From a checkpoint of a small transformer trained on Wikipedia.
Size: width 64, MLP 256 squared ReLU, vocabulary 2048.
Architecture: RMSNorm before each block, learned positions, tied embeddings, normalized queries and keys, local attention windows, gated attention, value embeddings, hashed n-gram embeddings, LayerScale, capped logits.
Each number is 128 + 32 x the weight over its row's rms, rounded and kept within 0 to 255. Layers, rows and columns count from 0. Numbers have three digits each. The size before them is the row's rms in percent of the matrix's.

# layer 5 attention value, 64x64, rms 0.232, rows 36-63, columns 0-63
081:127096112142152112127096108143103128100091086137114142108127167204178066112074153133148085098174090070156138101127146080131091098144154124145115198134144147102166166159078165181139140177160136
108:123108118136125115107059131136111156114124101160119125129095158138158075079090138164126091134150115074168065119124176062153100090113199129120115162158138123071116172177060161149130148154173106
082:093084129104136098165153103136109139084106103145147147102154169185164091168093107172140091135165109094140145072137163163151092111107122170108093153119142172119224181152135164169104091099158160
102:183098132109149151166110144098144076179139152144117146155113148100117104143151104157087158066129146091121140222141100170150163173137152067106119088156116133112063124160081181101147157125102095
119:146136157103162174142135142096125156064077142134148122054154127114134143092128134089132125078097139109212066076096123165172125109140116114133117161088144126125074154110094186085163086159109159
078:131103104122156087152114143150204148120148105132124146132101166125152136173119069177128116169090115134112127111150153153191117141109130172099065100105118178118203185121123117061089114058150115
088:132100103084133070170158144149160146118138085131127166120151143158160163158106072150134124131073125137085161127136160163157124185146080146111098113108151189121212169105148126079084115062150097
097:127075111133139099144073139125119066136180121114132133174066203131152126171125107182108118079160110114118127199125112097129162154079159101096080152167136161103114120149101148112113177113068163
086:133190153126140148095151132125104114107095150096114112073153073132111136102149148038155149123125130163149155083110086152073160107178097114166174131064118087187104086104133103140181105150119160
081:137109124090160114105121137133161193136138100147144155104159190118151090180115118170122100109133104132171112088106141180224077117120145091110105128094149164129168170150077203108128094114158157
110:129148114124113068158118133122093126087095112101129183088197106132154167089034143145143147089086141108143115131118172148118150152170083130133128159121148129057099120155136226135116103161132134
082:112191100179085129090122125147100186137106108098130135118150097165127158097079183101156130136125088177126142086105097050099115130137094123167176140098159089143106080084180114151143148192138143
099:143116116108129122137136139137177191164131110124154159130164145119135168204091118149131137124086082179132165126126110184229060163130103099122122085092147171141152123082128176071133114124123118
097:140094125133147098156048123132110078098108147145086127117092136166161073137087121143132123130209094065162186163158131168123151102135171105114125124129155142085147159195125186180147126152146136
096:091173089179097089133140122151112144161153115079152162144182123158152202154064151192139131106118122178130106126124146069096090160119079153149102116133146129104094064134189147115108151153096143
099:166118139100160201144153152105168153183136156137148120120138145102108145160184101098101137088083133141141109124109085160220109149142128068126124094091136148167100128062082154051147136127110121
112:140134112138097091185160128115123057112141114131115170132161097130123149074127119181111174091122162119074127177140182124047180171161091164132135114159115107105098106188161129136094158119128069
092:148135158122133136067086136110100113131131156119101092152081110054085099065165160096113151133124171117137080162123127112087172110115182117123162126170075069119046121149073095139153149139120121
094:126143143115120110060050137146131206091104097130134104113102117110129096053111169094145104207122140127154092111120152054131132090097155153122140140121144096076151179090100092147116092107136118
103:146151150140148153072070142112122100140148171119104112153089112050093094102174145129103141122139160127137075160122121126114165101110184097121149117161073069116029118156074135123161159159110124
092:077157140151094133144171097122054128087110129114145104113142095165120175079119155108154117153138174139143091104138162067046147097102112221149134167143121094124110092116169084162119128150110153
089:134155132141110134097143111126062163110078116108147128083171106173139142097077192089165128103163113152158152077102100093087128113160098101160179163092170108148110089107139157169164112198122174
100:121095118140116073193099125124132052096158123150111148178090141135136134126112090187115128128129123097061179188138184164097192152125145154099121167185132148087144142167145110125104155091139092
109:083165094183105097151121127138112074147146152090137136160138137152131183183109126171129143114157111157138133177144109091061115145104094176123090094150115120113112070160226104130112161114074159
100:180086143091138147135124122122116067171121164137106124137111139126123102166157119084124154104168120098118208218150056197120180158149141055114148077133116141155117117148127131132149105107100139
098:098135118130120144113131150119160140149184116132156117156100148100108153095188105175106101142076158151115019115108163039137127131084143168124089135166104111120097135111101088072098171109129092
097:152130123098129149131204135122151169163136124124157128129165123120104184166155116089126166113049140175086166109115100167181112177141077108133144102088117155184153107034128109091120126096137122
094:076140113147121075109089130148120118085149102126127113146098141148142102124125120170132100186168144104141080107141190068088139091070158204111086155137103134107202167147136074158096130089148154
# layer 5 attention output (transposed), 64x64, rms 0.236, rows 36-63, columns 0-63
085:097197180135171163144140132114137167105077141172109131111108072102123115149147206166134139167146052124113150121158102086111129109144139144139173094096142072126173113106187107083152110139116078
109:114152108123134174063099093103125158136082164126104154122101061166129120134125156136149152167137056133116132111135089127131121118156173142135205089117093133177105157081168102109208144177161092
087:109147152124147148140149165187135090095114096117130075077097145127131142109170132123129155156102035085169129128115088072089107096135119157129130048114139035102142111159132162107144146122081125
105:171134098128101103078100082077178134177113136168152162131161115080149064074075078096164114153089160189103093152157158098112106139185156108110135123085088123100103128108129130118123093163144116
128:103133112137170108098120112125128087104117146172105150120085186109149127128105095197194185168120154134128109102174137139116140082202164091096125066181098157124121133103129082082143097145168168
081:114113156074114165135115102177101077138162095065155084073110127175155136106122117101191122141128119068176109126123096090060092159108070180134131116108127124101088122188106141149134152122091121
092:118129178083137180130144121193142072115157091127169097074125156117145127114165123100179124134147132075159121143117101079077113134100046185164111138091117100080108111170113139148119116088074155
099:174121124133122119118088089074139172196147112120190116091181097130125076096099095065174133114093086116080120141108151123107097196177128124135155100092111069142099105107139133157105099163133093
087:091144139167162087177181150124120146098136152161119185168128157097126172188126139203102120072158170151103140103145173152149157098118125101099090164182163170121168132123156111109125120073135179
089:122146120088162140089133087149106095125110121103105110081076139153138092083131101136205155193140098112186101122142079065055140089155116151102163073130136093115111133172150096144136121118171165
106:124137141133125177090143147103212037155135115186142141096091170127158134149153121129156191182132119142138178138177080077126153126130086112174166117109102169112164133098127100080136131129127162
081:121149159120165158181144134109097141109119164141088117151123106144105147163148174158080135124188149095100198122146102161162206139075109120165159192151170176148192121111177092150107135125147126
102:140131128070143142134131078141122066118130139099132096068099138137126082070116102128186138169163170077164111148158079094076178106102096139135139119140151116053126112200126108174095113112151150
089:100187119178097128122120121098193134127108134149164158097158073118153118123083112142107142122084051150108132137153158077101108113178142128127177127097152066083159111101189141069165147160127087
099:174105138094147147170123149069123077149135090136116100118098120161116140138178155075085176145157137088111202136144066126130162188093067115193168140133141163145167112128119100141078110143115104
103:141120124102153098109121077121095115129126140152116121132119146085135054060082089157202107184149204127135072137163144130091131100163153120077101106157108142099092131157107096157087069126162140
108:156120146102081158115116162085188100176115090183150146136156163112134140140161138066078122116096144181117166156115131097157096190126106135176111157078075166128146131083086166099131121137064135
097:138095066161103099078116111101144187151125160125130193185145111140138150156096102138134109100109143203105108106107169170177117146135178098100130135135107196189096159088136112132162159143177130
092:083111098144126175100153121203095135109145147090105145129107133164104185222111125147155154129132107099143117093105125179151134108096106145135160146125108149189101174133169135135209174166169149
108:136110069149097089084104108066132176170114138136125192183136104151138116121076104136125115129105147206103117115127156154159115158146179090086146134143118198186097160095133104130140155156188117
097:126081124165137115160137209144135132082139115149096117166107142127112212192174139117060167108117111109105166103101115191192127149115143100161099108169111153183146129084098152105146137126103113
088:108169140160188126170171149120143145075108168186098136146110143089096141190147156194089165134163129112099179116157118131155196093136136107151145134157153130128212113098186106117129107129156143
106:136134150133042149101076146132187142160156104098203121103171124138133119111128117065116099075079097138135146144094120081144089182136112147171110145071095113114106135099101197111126156122088113
123:191098129115117115176111164057104115164148086109130108116154103163127162118147142053043154095100113103096185145116133150132128203103074114153138149134159134119145088137102132115081130161099087
091:152147102167129080133137092135180157138136138145180161118207127061146086117082099121144086100105140173119075143133192106108095104157132120108109170071150074057138098147159129118112088120137130
091:156063132074129142090092115119058145157136114112102113156108129176117131119144136084148127141140156109125124123089099185145105176122149131127128104153067188210051163114066122181141131138129120
091:142112163092155133140162118174118101105144137133124074117121171090120096100141117138172094143172210095159094151131117123113160118078102145117060137144139145085119112188084132186065103071120179
096:113099135125125153136131166158101142125144108084118096116110101183119209166153151093089152088091033098137146109084118146125087184110096165131135102125119106195101137125125166128177189138094099
# layer 5 MLP up, 256x64, rms 0.229, rows 0-78, columns 0-63
084:145145133145181158134087152108189146168139111107136108125146219129184126139163167137168149169094130104162126060094170133130130135145119119124170170149099205068178106153130096170113135099120130
099:129090123145102100104143144025124129177124129069150135161140108075143147111146183129131079162116139120173155116116169079153136114156114211133129126085132091160109132113182121148126080184171117
099:120104147168174131040108169118117038131135139142128194129128085107179096122120123090123140120162069133102116101131108106057137100143087174110135131140124136122127165128166135138081153089200118
099:137077144126172194090157162129085045105112152169095118133135169116140128113119138117144129174089121144153113158145131100099135167030117097103111175106143156109165106116144151186066124085140139
098:132166101156155106065146179122181134128138125158196178129125173133173116081195112148156151113117108149132143103090188066159165146147077112124127114146167099130144134205128138175121103098151140
100:108131178120141152080097183150062113141100090163168155166167139066108078153137158170137141063153066126113157187170111094119136178120152159111136124137193122141111131119153127170132175113125140
089:152153161114113118155109127151104119063147103121112059163151118120115069124115115167223182098146117123125147078149177115077132090107088131088147107112134163188169152112170189152098144120144135
103:146088172093166111134141135063102129099102141126171135163093133182087102114138168216178126153074138187128093115143093161111122148076092123138146122097096122137113133114134200110151193132113100
097:105167205144138061176125127139113112144136156195111161167139101137104129120118110090126148143116124126157123154157173094083101121079123137089132081137174179159092136122180078130136125194197161
094:139151135131118152124147099066181161138107118104124114151090118131114103151109170154157178150104139090154080140138165139164133128145070173111169153153201226103100156104106113112124090058129169
106:136124132179082104124129166123093131138145149148155055158074115147118063139134160177130150186142089059121118157136151123143064135094105119106092127197114099120120182101093137166099138147162071
081:131181098179151143176092144083158150090141151109145120118173092108133171132095093151162119102148123140138121126187195065129136169131030180130126138092121126119094123133153123165099105199112128
090:111112174186093135177094117101138091131122088203106120119199157092135154111146136112148164140137120171181164152127083176145125095105175176112187142116094132117127161195154140120089122154162159
130:139117172148071127155078127098143133155099150122124111088087104151107131125109128120158128163144094155137130162106119099103146197128096107053190119167080130075129048117182194091131139084142125
114:166100175191091124177100117115147050158157063166152113170140119109111142119175145135136124091129139133112136178124126063124113175077120149120120140070151102152077128156172153127078154088171129
100:171139144134166083134122171090096112156173115121139143088113135156108103094132081147157153148077083113114218100093145155191102134161092170119169066127190156134107158127107178111139140162144160
098:156120141134179197141157133112153153091154104142168123151121166076087136132136141146142126138126107155114196147149125099107124134109144166139151185176088156184101058221121135116135150141128053
100:098134185116140085130125131064156160125139062157151104131089103147121151071108146163136122120119094120125126135172104126065078123151116129112171106094120130159075029135119141106115166098080062
111:138088174126108046110123146114086109087133133115174089127133100129122069143121167137152091139116099118135126166196117133095149122134094164163182110146181195126100107146135181130032140148139121
102:142177176114070138166120157118152054186068099092129080085154112089130119112142188151119087120140094136147120139170128145113099152114079125068131115103098156148120155142094121179162098102146068
092:154099186098128098155077154021146112129123060130105111139119171112175147118164126154120119104077143206154178119175143147133144111164136171156143144099124126114131148166152146135138054147129130
112:098154114110123046089113132094082103169103187150138105157150103205106133115104155135148089187090138132221127126115107132147154137062104141120142155173116160172140097115106110115116098154167137
098:161101150144091088143149151077099108127156166152155096093083140109198081155129089108131072150155159100124127113190174142158087122155071172134140136152122144060138075165136100166158113085150127
120:114117112172142113130184160089129121119139099128116167167124144101132104116092150207115147121125111123154198121140154134159075183058097139125074158147136227164102118095097117113084106139118169
101:162142178140107133112123148143112057080147069125099111153169137058142161086088122152137146186147119151118139130098114102174058120129170143133143115173161162153096132081131110178091110122200098
113:093130160120052129170078168104131113136140087109132060133154102144180164172120119138138160132180075156137131171194152110085142165134058079093108120115162157143129114147128134159097150089129175
112:183151147114137158140122141105101020151115148122120141140174106055143085100094146171143124144097133129133125171117100145049123164073137102105114177133109122165145093112104174133085166164151092
084:103181213202107139103117127101075140132126164106158145118094074128132088117109159150146162133175131168131115101155134103133073129124147101154155149195140104137040152110121158165151166147166140
094:118178091136162119148109213128129084122146113153140171173097103131115144067130072151130174089114109178102171189112166132140152159135112206082163141180109122103181131120151112101141141105148120
087:152121136094136160135131158114121125160095107130113144165146207086183147128108166162159125138151130096203090115112166149082119120105099131095200135088171132109161106123109182178161125204083113
098:139128133178085138120076160060081136123146149139168119171165100128134152133151203146137078136056151149159107107130110085139106118129147090142095188193104111140064109121154112173117139177132158
093:121149141143061084097164130085182091169126106118199062076149151143195120147082119176157191136148148115123109139132143140111121142104127127106179106130167147165129167068130124156133071127141102
102:145133183202107096085123137147159091168148171164114097132114048121154117087102180213150155119098105124139080139155087117122154135096157119122095112131156147118129085117079143111156196159135138
092:095102131099127166146124166132098049154130152101115102123115079143155154057164153179167110161152157163129097149106116111132112164137073163111118187073199112110139153075089172152132134123168128
114:134149164144106064126108185140111130134086120151105160151118098129198142133125150095154143117197095100127118120100181112173067142141086127107106135169209188120123137108122200121107151083129092
102:168132167191133155114161129145130098176154099113131137143124160154145086104134142147133122114098147160155089117168142120109096147072115196145143128091086229175079155168098129158156130057133157
087:149132125181158110113090125140122105117134146169106115153070112167128089105096157173177126201088188123113132129150204089125189077099150169104125154100154159090130165180116133166138137096156157
097:164091088128162099119114160150175102110135144170120111121109193180166078099084106195114113110100123144142118152171160127150098136107129133112097100189195183147099085205092110137126117131163135
057:107075092122135049092109124120165069116148153120100131107137217139056161175119149147086165077099153091105113102143132142117155125165176099119113126122134135110107148108098200131122159160176131
125:153119148161081097170151144081149113073094115118120108160127124117196179128132147142143061117074125109131141126167171127147085129144079133128159153187137151184070111082108084198161119123142161
116:089132108099178108146129160090096108114203158139107097126077137069130120113143148096151103102154125113124111161192103101111155165115060103061156132115149126071099064138155162106123076170106148
121:133094109141097119139132152079118091204132081141198085148145083125154099112157172106133115096109103112193093174137166065078068143118106155144172167127105101142094116119147148119067151149125112
108:179113092152175029143145135120166078150144126149138132162130133166145096148142134148110145121126134157217171119194123108151156159118071090088129119149151160114141117077081179150143176114120134
106:135128155126105151128060140115097099150161185133163166144104142171213152096090168123135114144166118137170135120163196079170118130138152148161202147132089149188126131164097121128104184104150128
102:104095167121130130092090147128131076175150097129090169105079116100110058060137095122142101130120089137179137213155101115135095106128124145056089151135136127130117127068105150145141084139153187
102:118157083157081189106082117127188132144136155117184157127109138122131132156178121082159135157112123112212127112177152148157145122136097170107141179162169152200108137144116136168113062093100140
108:087100128150124150109124117111132130149154142198155140131099102129135124103122134082153109148091116187123134130167123098077059215069123127097153091098090147167076119155198165122136095153098074
098:102073189176119112173096161146128093149206152189150142118113114138195114153159117144097126211151117124124098127123165093118136145087106135159145099177114128156103143152140125096118087160179074
089:122103149187168098100135109172172083072140159176156158168124133089108076109154130184112115154089112172090150172110173085136102148069092153148138088145134167168104095172129098172130139115135158
084:092083167121175122130115152166131146115113161137118092091082110089144130133073113110174155166163142179112135101135086114097103141148068125096166099136157177086124135146114171138019108117159080
089:151185208125126141123133138122075077174131096102143124192163099186170158163094127129174098167122114115133155154156100099179144115121082149091143093111145089066148142158093152133127104137164180
089:085066141123135121094130133100199140096134168123191149160104090097108119104100071116155098123170122112184120161164097099097144154136077122161117145155078117136106063151137106162132142095142043
089:134125114198108159125148168111192136170175097109162137127138146110119133162103112181114155137134128173197171171157177096073050116129106129131102103153142159130155131160166077127137078148172157
092:152170167155154155165095120131104070143135122139093128158122091164112145126078136148114062221157122174113115119176163090134082129109147115130173115124149133119160110109082177137087155169183069
104:199119092137075112114133187080143144133104113128121071143135147185176179127148099175169070127167105124123109144110129125146098181170128123118132115154159118077130096122120216110126090168141079
107:107079142140089135111116138088062089099177092110151168098156106105187155125153127142169090106165127093198112106122086114099151128156121177066125082126165130128087150162100109172135171090159090
097:136212165127140168184127142154120077116099121138092066125078093120113109127161106133169150186120148128163094167106149131136105166160103126070169148198123123106172126101112149162068141168095118
092:137108137201100117153112146112138127127200076129144144129116120070131139128144131156142085141190122124167134102133179114084092155147123124141190067101117088083158141089093142196121162072185119
085:143128157131160168168090154067126144117132131141117090212142168174188090136136107104188174169151142159125130102144120129137102127136120151134146144124101150135105057147178159188069103094163081
090:122092142179202117104159160096176107136184071076140111110131097151123137084156150164130165124087157154133145136172109080143107160109157093112126148100126143084130095170107142201123083099182167
099:157177170133109104127148124052147159127160126096163111192179155155194137170098081121128167178150108127159100124179145182132143119133078109145131080183133131138104143114118162133111066176144154
100:162163129150101158161119158131133127119123173118134180152052129116133128124130075151170132153134155092131110117190215086114096156134138095079125079202150153152163102138068105142114155127069137
093:114145174133149151132082112113126077157132109187121117131114091194186137183130107158149064129113131162141106150104092108179126137134117189061152102159113147091162132108094081119147093160202109
107:096100106112141150069116171071094092141162094150159143131099072162176104135158142118129081107103100070152084156125119109119078092090105130103188204143148167099114159121086150136091164134142092
099:121087172119090108092112116105084038117129132138184123177077085153115131147068121150158148137129133174153103101117155154097157134103127106151141149219172184102117136116150116147094110115142188
107:116137165192111120156149130094129128192098083151159100131151174119095078093196142128135101132142078122153189139088160106103126109142111167106170189158193112168163126145121155144065111091143131
092:161120194093157138171084122124153108140074148112160098144141140081120122132114099180163148126181105160173107202195129128085155131171124130060112150101157150192114167110125181141158121132132148
089:110148169120188132136117166138115064085142116176082135105118137098178151124080088131160100169184127166107120178107122144132142131075163140116147137111136130100131074064183155133092125076201116
121:101192123156165102142113147104136131112066064147116065127128116138097095082174117152140141145105098149121123128133143092151167146053158166150192153143094129115110105121126187195157143126173071
097:136165199123065107180088169133091137149123169134127076183114148132134166111088124136140128140156138139139160185129133099111054160132107146082170104090142103089129097051089133133138190142118122
098:128165109159131194173055126132125112118137144125160099109080151119173161164162116103165093149151109180118075121144105133080079122097145188041116058146121158149159135135093144162117147117142130
096:086155185140181169107088210118143123118148149157098143142128152150139106126170135158145191192141117200118095145110117134156105117117175134154132107123144149170088155108170148114068149087129062
110:109100124135136131193090146084086075096178111161186103131144116145100164060133090109143155133108113189141140103120159101144081202126131139099163120077100144187118095131185126110119090153094105
091:125163142149183122127132235127114120174114120085125118119063187097136111125160166153158173131150062143170163126115080124166179105141113099119101108140104114166117149106167173138163141127154178
096:116103122130140152085148147000156108125136114075179122119084126149176075150100183118134131118120111088151196132137138099103100164088128128141094146078143147119122151172125108133169134135188116
095:097215165174096169123098141139107141130181073096181122128075135106116126085119108155136123116134057104107105079128128126093116171096092104138172105167095131089158188115133154166077101153126128
096:108146108142132086078152128115134099109136077148130141120127070161143105120121142133160126150127097198111070122091207092132108156140077211081148148088164109174096108086079134119132162138093087
096:158124129125106156109144144129106047091137086166117154118172105134134126068130071203123103157168077146165103127075070082091119201128114114071109108148113122139161111101102157147103120113167123
102:132120122128099097117128129083093101122130125113115127182151128110227141139189134107178162192113142103170143168188194144080095160120154091100134163086183137131125157087162127133085119157155133
# layer 5 MLP down (transposed), 256x64, rms 0.215, rows 0-78, columns 0-63
089:161161183074123135136142095102125095116148095126109187148180134126119151117065086076160162147156177067097148107162097121168123135089160113088137102107127101120148144096165079091103052109127164
097:164128126152146118129122133166160165104194137110091123080101086128029152142093149155124098152163140123119129108144094103151043087090117126139147118103080162102162164137165157155084156158150068
093:111113067149161134113076169174162138159136158118058160155092140138128160137123133121091158153091114117067111157166099111169171121106131156160117102104119153089182192115067139088169147154102182
104:137057104117160124146103137150124142169112148081080070092095170185076150110132146098089096120128152115187163109144121133124155105102116127102165137108114125062159100149145157103187214150132163
110:145161136126137146150185080102141086179108101099140108101079075166154127101081129136139147125081079095144134151176083173135112168216185131167118150149122129134095121110189132159126133168097165
103:180136115090104106094103155117124111093155135113114119127171075129115127163173078161157131149103122068092161114157092083097127153075048123107146154058177191142106087112125152151126094157120165
089:126079125085144124147121074079149148129151147118053166047130131130135127085096110127107044127078161148120108117121123162109090187107121108118123152133056112093163122150097136097111063120144099
106:164126139085149174156141107062088110155148077123130059089090084124110172106120167181137129096085121104100143094130144153131143122108135128153156076148154077086123183153113134043076142118132147
099:094137103173127146149141098179162141111150138129103116099112116087109131119146111074156144091150125081104074143175144150098161124066183149158120073070137145046075156075181113139147102149113149
096:138123089144099124162095182083138103117144136194082177151118128090090171103143128067116102203154170115154124169070100122137130130110164183146131121118152092121153139100176139077154164177148091
110:104137103118074188149183136129119173107155178102085113175119160146101106106160123096079155117119134096157107044115121080151119134092082142157064101189165145096110164124105103146079126147109108
090:112148113142117121167139053141145139107082161110104114081120160204190172154129143181121147107146145136166116124138137068130076096127119140166109148127149163156122062092103194163110196144129139
088:117098170094120179125158117141134126132075112073064134098184152148124158132119157148112129122153117152152164131100097068157135092130139131101164135131146203092092140123200164057088127093120191
104:097112158120121123066169051142152183144055170177157117116088122121122083128139157121063122096068120110068146177135135138136135134137140132117157191130133170088126090136106155108119139069119093
100:151124157150131155156095144155110113116156120144122147132161112138096147144070123091193127092124133065023138117126175150051149121132092136150047135105118078156123152175146119127121090088133166
099:111144132173101182120108113114108147110141148140167138139176122129131083112120126104164153060205060128091122113211131137057127154083177117176166156146089114074117145176136115134140130159129117
099:127135147117113170110106088134102155128168122105116124184142130126110148125144194116122188177142165163066105108143081149192143201091118124138145165150180094125125111139080075099206129160156139
107:098157136063117164128160121144088153119167123130128136140155096117089192124112112128136082109140159122097107119124148125149111156163175073076119115140026105071158146139121145116029092131148154
109:108117154029113107098119118163149146092117077129102099160145127143109131164053112119116141127120152084147062109104209140112189068108150094133132138133177157155144127135147166129106119191132109
109:164120097107136120149126171155156094150181125128117127070149162106183107099136153178106172137153136087131066184223116103137080099115165111159070108147143163155128133065088125115129140145146100
091:135100121143116065114115166148144119087136137154016140114149112161192083134155133114159119130128133137145086187119122099164085092130107185087134127152131168127173057127116136087122159130099071
111:153215190134108138128119155089122130109136089123183098106151104163163166127097137169139126092132136106106095135151145187125084120115152100128123082162137092184119120173118170119132127071193203
104:170123122116126157167191113109151084110149135141119144102155185123166072168109212095152119076164155115080133132114164106145082103179146152172086133129121134099137164088121139130159125144114217
113:106114117154092098179139131070120156152137153145157122197158151213097134135153107173089174162137104138089181109150108093162103126074128098128121089155141173130136138083163095166128201148119151
098:155154109144110127114128117087117148094123149169067147091086139034152154125157140121112177048129143136109130089109166133096152141141074166068062122072115123111105153085130113142095109080104149
117:142107062122149076093056112148116094205123109088170090128177095114127131166086150103075101122122057140118197120144150128084133145109127120159092138150137156093133101110134096143116174180151121
109:116091118073179144135106113155117169070159134137094101128099094165118094151169116162118131155126181162152086158181145123187149116187089140130150154180084136143094164150190115070140085090137120
089:163115096119113120161108156149152124122125077092112086170124135123129151090144139076076097122123149132184171162081081136081112109079082081101073067077131119158141079082090136117083174145107139
097:057079086122073094155178097113091136167153098091163085119123089150182088160104093133101111149111060170131164178156133106132111157116142107127123096160153160137119103097134095161162181114114174
089:174096122074164126197120158149129116161079109218058122130180153126149153181079111095133117101092150126109124106139132144084127107151156129099116050158127117168116104123130085132184138148124138
108:160147118141206140114119145162131090108132128134112171137125095133132144089062135107116085107079128068140083201098121096181115094094113087167143112071115123145097062112124108167108171156082109
097:088151159104087154109054156093118087152117183135142117083112119154124109149100092130113083106084172129157131157132064129110118064112186206153115093101157083113125149100143103105138138164117071
108:104139156095091152090144076131131125174169124125129113125124203126074124085183122132106113130101141209115140134140192163122154147142094075192119067078130171130127098159167154110128162170116141
098:124094136102084119159147102113063052127130111135137139143137154146118086139138088056148151094129160139145131174164084185113144137119094127082144157168153090181170129125193103118092133164152200
103:125148035142182085107100165190126170140124127139115115187155106095143172123086185127101149113117125081137135120048100150130103086141111087147099113120110118125101113137153107089200149096115163
103:154136136128132159142129099135161179166150114163087134123127126152129065175046166155084126150107195158132139119123150174187112130096159135193124165125134108189096186153071134123169163126147116
089:101091125152156124121052181131121164124140134127103063145125153142147128169154122143104067115179121121105101189109068149114081125113096105154043128135114102104124153140150097145146176168050125
097:162154129140128104124125087108132105121115097105175118109141099151149170074149142087179070110152135105140087073108097152047119177169141148138092105144089093092144134127137153123182075084209123
073:159169151127104161139172151097122157147134126134133096161118066103132112053175160112141060156176115145139184138154159127150143123057101118099156138132188149127136130140158030141107109103088118
114:169184140108133144162134127104130128098160148108092105120084155092145101124178099122060124090170152167123093119171172124144097082132081181144150074110115147050150102105126139171199138083114138
116:075091112021076099162128114110127125139096104125118158104115162124084092122164206119131147079111118131129185167153135135124171108130105179166112149157125111170141171171085142128149131169122087
108:143091089122121123173181147143189111066097088180133181170117091166099084158113149079107115121097108117122171147136153084150158147093109102124122149069069141112174164080154104099152111164130105
101:176069060123124133119124198177107095150124144090163152089156189105114188060150104121125148094113089134166161110119063131155125119145147116110075155091155134127123147143131071141161173108146115
104:143132115078154129099102134152138113155137148062113116180082184156116123058123110059112131113154183120124165116207189065142105157137163165102131139119155106155166140070164127158115120146135128
106:166062113106113118135118132159123145132112075101084136109097098166089100068147056111078102129124095117195159154119097111162120105132109054150121176120086141130136124102137170103112157146129043
109:088113161091182101098091123107134100159161073135121153164117077162081141085142097173156151185105110108137120144195074164157138121134156136080084116130100088159120101100174165116124159083077149
110:121124149102148177145112089135112128119131164118139105154127095100157192133120089066162174130106140135089048118118073129152168167104151176158204087157114084126142173130137136116154057145090146
095:137091132102085116106120151205135190156152171090136112138189154144106093147168094142080135167100114116151153044157087146173119047169083130107127142158150117130143174118129103151139106122093136
081:119083157145202114101103044181112077127133118098226125116148122119136151129130153138092122127117156127060110115130128130060114131154131147174120153080094085147081112108139161128138097094088134
087:121100118060148135123111142112115120143141087127120161145143117134115093123144130106153085140054214107120142135131185142141196182100133104148086148191087166197160170101138090122138125176100156
098:107153105096172160079139122154094112134133126131111092146189079067167118149080087166128122111121107113122174108084159121102137140110135169125044133093118139162169157129146093089079117179206141
095:123132198093098182108118101074136156201100169136131130099123104062153127154103136058154157071167143138121147165170081142118162129139119132126157119152170123165155135059125088110183117138151123
095:075109182133150166156122105136088160098112078083180130081180087119115115141134181166101141123151110159164140107099172138073159121158157163140166159136170095110165170107077111072160149162113101
094:113115128076116079145093169124109204178125164133107126116101145124181112154165180131114193137126122157114153131163132168130128111117119138064160157154081187103137124122110093170176056180158114
103:183135099137138146065164139146133143099116155114090133062157120070157125117093114066202115109128191160118089115132136199114136139119126179148145099134096160147121126127213179110115100109139117
109:096127062120097144156159182116125139078191109131136107137144176143130155134144134109140149139148164155143052087114140121095184129112113113066127099153163143027101154139166129177082123098134105
099:157066136115198121133164173163138132183164093154102099152106153137149110088144097118127106130095189095147145130108152103141100163099098193155141132121135180122154204156132158138149166083190090
098:190131169161144124138136119072131137133139056080158163107125116115131124081166102156129156108153201105142102101070133098102133121181115100076078080181110151124120186177135136164083136126101129
079:099100153121125088074154117104156106153097125149111182075126068181066104092156099121133131108160184115132138104134162043150092164139136131187127126109146176137156183115117146137094092115185120
089:164115158169155152165118144160187154130140046119121091086153077148110141146112136128165161107142239062118141134113159121132107111200186119128134124159123145162126125107125117163135137072131115
105:067116132076154173164044159192176143116155164126075108127166108140117097142134181195158128161137149147148136183139154123095098147116123141091146135128144167082158098092105102148091169125131158
109:110123109132194152124093165148113130169137106117074139155091134014182125148126099176088144170143117164152076160098081156067124092158131159150112110095171130092119143124133144145143143157170143
092:109133108075138078107141108170076152149155122067078140093156128169093126163053075121113123092071145135132160143107145111158094136149185148131156122155097193149148165128151119154164136183173155
086:127098035095125105167179164109120178091127116230144135148067145136102095122124174124050147144133097171121158121100099149153140138113145131113141164103130161118165184104109147123115091144138137
098:141160132105116147170192142134104137097102117144126150099120162078108101112110156086152168119070156094160114134106169094178058107148173089163156062131131086141122158136129132143191118157053163
104:107118156121100133164149114098141118129088163155087086130189133147170137130110129153110154114130071108150110147174142127139113052168243120108172112157098080116209117117117141153162101104127142
093:073056091107137117142094146117129221128152148051163118142133135132093044128108135114124117132160122120169112118141109121159129136183117112051073121145169111152121151151110121116082168170117124
085:174111113109142068139067156198159167148125186184059149154080116160143140145141131138113122085110188114112132135141089114114147122178074123095111124163079168155130170143072137143113123169113115
120:090117122143130117159152133148144126114094092104130057119168101111058098095183108094149130094125107113095124127159167115135180147083144193160128117108068108113092106097091100141210060134123097
100:103135144122171075160112138114142099109110163076119089153178082155128135064113117122123212121138125133101072068102137156095065108134087084131122171103101104103132092098182163114158163090120108
096:091100114133114146107105110157200111081127115189145123147109158090156113168095109130104115105142169154101167085083133156177127129119209108158121134081156179142228141080097144105140136122131138
094:128175086122157134155120108145172134127172193119071172119169116124160141144107113054132136075145116185081147106152143185168127154141068112143125134112118128155173140119144067187107160154077148
109:104131156114108149128152078113159134127076102141161107151124085147123158141143107103117130105079117117104025073081136144168155151108116162138196117103064117122144158112140139199063084148114098
100:086214136163139154111133154132075172162153184087126138064119099106126104142093156142151163145135113180114183137157150152122180131120146116135163105134183115126148136046115097150102147192138157
100:136153138121116084185096127130188178168123158131130178062118161137130122153144146182133135120123135118150065089128130080170061126123130089126087137123120118133087074197106151072149093114130066
099:118196083152149154116149079154165166138079126123124030102095150123149122128087151116127156095109141127100060129187115141149066105127095104160138146201104125096122181150115086130141119119115159
097:108095198110084126129136123124105163132038185144167074065133108161104095093077144101156114177117119125122132120142072105092140186099125121085130098166090127167163097109163115127139153099123161
097:140051122106168042129155118185164175121158098129086089141062158111096109093148157107100107157102119052163164157127183099136131143134157169149132160130106136112164128090140166117095117142149119
109:106118134056125168150113133089143097138088128121115097052115082112104094057112179164109107082146097121157158087108097130065100213128111103162112125109112160094137118130144171125087153104159137